{"d_model": 192, "n_head": 3, "n_kv_head": 1, "activation": "swiglu", "norm": "rmsnorm", "rope_fraction": 1.0, "qk_norm": false, "optimizer": "adamw", "lr_mult_o": 0.729, "beta2": 0.95, "warmup_steps": 213, "decay_fraction": 1.0, "decay_shape": "linear", "batch_tokens": 16384}
Each number is 128 + 24 x the weight over its row's rms, rounded and kept within 0 to 255. Layers, rows and columns count from 0. Numbers have three digits each. The size before them is the row's rms in percent of the matrix's.

# down: layer 11 MLP down (transposed), 384x192, rms 0.0655, rows 372-383, columns 0-63
# gate: layer 11 MLP gate, 384x192, rms 0.0772, rows 373-383, columns 0-63
# up: layer 11 MLP up, 384x192, rms 0.0777, rows 373-383, columns 0-63
down372 100:127122096145131132106106149140133092102123132100164129105119133084114142118162128131148160127131193142139101114101101149162123118129085095116140143094076135129083132117217138121150143137131130
gate373 092:164158147172109142148136108136125119110104146163097140126106132128105131141128136116106140115080134188127121087156128098104144103149136162124139131136068137129169077125153143155128155110137126
up373 095:102131125119136146120162149115126214141139092105133068139129110163090103103141126124127148169103092155137123142090132115123141112158191123150135082160112143156141132091152126113116103119124076
down373 096:146126135137124115165149144084156090140068135150169128100125140131124135135136125131097087129166125119149104103099166101102121123126104103079127139103126119144106115090057111120128119127164128
gate374 095:114137125170123107115107092136112100088118136099115085123122149108077161154135166163087108096121160105130122162149124168107139117139136092071156102122121127123120102133102165184139135129105099
up374 093:097125138111119120151120144107114098113123135090135148084121082139152137108127136142127144110141105131127095113153124086159095112158114114114155119111160151122113126156128151144131151095133152
down374 097:172103114151144140132142135165183111152123137145185113137137127114098129152155112145131102141084152118080122099095124155104130134117142133135177123131157153129139123148145116163126116150149102
gate375 111:144074146147169133102112087116137128172102132108170174159078140112151112145147152108125118104119149119151110139121122123139090102117120128108150134139133132164141140115113118155126174104175114
up375 107:103133097127129121107161153111106137130127131159146079132143120112128132101116112148124136130143121132110141123168143147103133174151089184139135125151138111158127132125136130144142166136153119
down375 106:113148126109174118123128128145133133114129146162106137133124136166106083095126106157107143118118114156146137109135171096137135106166120115103139149179130075164125127106136156119156163132199127
gate376 112:144143154159164138134118126118085065112135128135130118100142128103103128157105148129143135102146126077113081103141101140145107125179152120134147151137139113088112124125094131162127082076123135
up376 112:125101107141142056131117140154140109086104108092158171150101090142123113125153121112120104145129114190093111128110101125089108081146146139161092097135092129116140133124132117110169166151175141
down376 111:086122139123124128161147135106105138156150119132120081117175129121111142133089147167115149077183165105114116122173141134150112105112125114132132151125154106161148129133077126117140121144149128
gate377 100:113146111082143176157134128137153142150127151132123059126107092134139159103136114136165119099138132123144104111128129063130128117171125107144106127083105135162147115110120130148168071092079131
up377 094:150149150111143153125139130118109110136140141073160116095118135098093127137136134123147107133104116103093139105157115108115082122102166126154140101127131148144124145141153138116114123190130204
down377 098:122110117082086129122080130133129120086089122147107148136153143122141106132150150125168138114153107107120134129106164066150106158148107113097078126138119117133138136076068140119145099146122069
gate378 083:117144158128125149164117175120072154130123146124134162143123127126133147085133161119104113112134111121133189150112113103129121094181113108140113153124127120180104110133182122170128137136148127
up378 090:121102127105135086168098090132127116125059116105075117105143118101141163146113113136102115125110160106109135104132124112129112148119091128112125136126105126095181122142107135121144148112161147
down378 091:132181154158113100107147162130112115067160132109165125161129124126163115112122178095127140126130131124129101145115181161167133129141136095141151147109132150125172111140200135117102135147100093
gate379 107:079103133120098097111161095126134119138130151130135144167123160110128130134136142139142091107132145098163108107115080140153125180124103100160090115150104134109138142131114141119102110113139161
up379 104:149139154100099145126107129098144110120103158142132157163100134107079150143156187093116096135133140126132143156172173139096115106126117132069123109138115127126142153087134133100179125133170154
down379 105:151137117134121110134122157137122095158132107136126125098103115133082125129124129127089129105123123118130071098140150096128131142133160146095085146089160151134113174098148089107055141089080091
gate380 109:138112125100144126156130121123152112115136081121126119132133103179112109143149155145132152128151123158155098157137135157158131114143155140113150115157137139144148073080055127156109124126104119
up380 106:141108120113094151108082079120163153090135166145168092120144105123137133182087151104129131119149181127135155113134136116138123127142136156135112148121144134113143091119133120181144080140133168
down380 108:114105093150099151156087085157120099128178105115144106118125107119130118109116151143116124113101121156109151139078089118118087154108104103174163164132169124151097120111113130136083166084140147
gate381 101:130107168101106161138184136098071085124167120144094106129143173109108120130133134068131114091148160096124149138134119124111144162157157108134139128103152124162121135108097177127093091144149111
up381 104:120097108087089119114150146177084153127133147133127104101134106133121130121135130130129134082112130115113131130127159132159124102147118139116130148090130128124104153153133121099142134170121121
down381 104:127122171133102110100104133100071114145100154106174094109120126087115167115120135149118157129111180178155089122074122119144112136081146133123121098138122125159119129107208109116142125107131118
gate382 103:125128161122126175132132093105195097160109126088168146166124112129130130155127159138122146138099097140166136136130083111136158096113113130105123168138102078155106151135098139141133106092151115
up382 103:110104077094150146144096115148167117117147103161095098139129122113136170125142083149157136131117120137116137125139118106137127139138147126146183127145147134116121102107137160108155138149114168
down382 103:148155153147105128172135129121113107145119139179115103122113116112142109110158113175124134078113085124095119098135186128127090100121118112089124123151175137148173140111124112084158104162122117
gate383 109:072124185129160136112117171098106113088123118161125111126104108112125123129154137140125125100076140113116119108144084140122093148170112078154140140090148134152076150104110098146128143098146148
up383 113:149083141111145120118121131115165128157128113135103134143113096165164132100152151140113146104147103156112155122135112116128120129125133153113134143129180093138064154184153120096123128089147139
down383 110:124108124172124132116136115155099077146100110136137143120098096132133077140114110144140098164137120111133131146100174129152127106150118165142149143115161113136157111124165158115179129166132119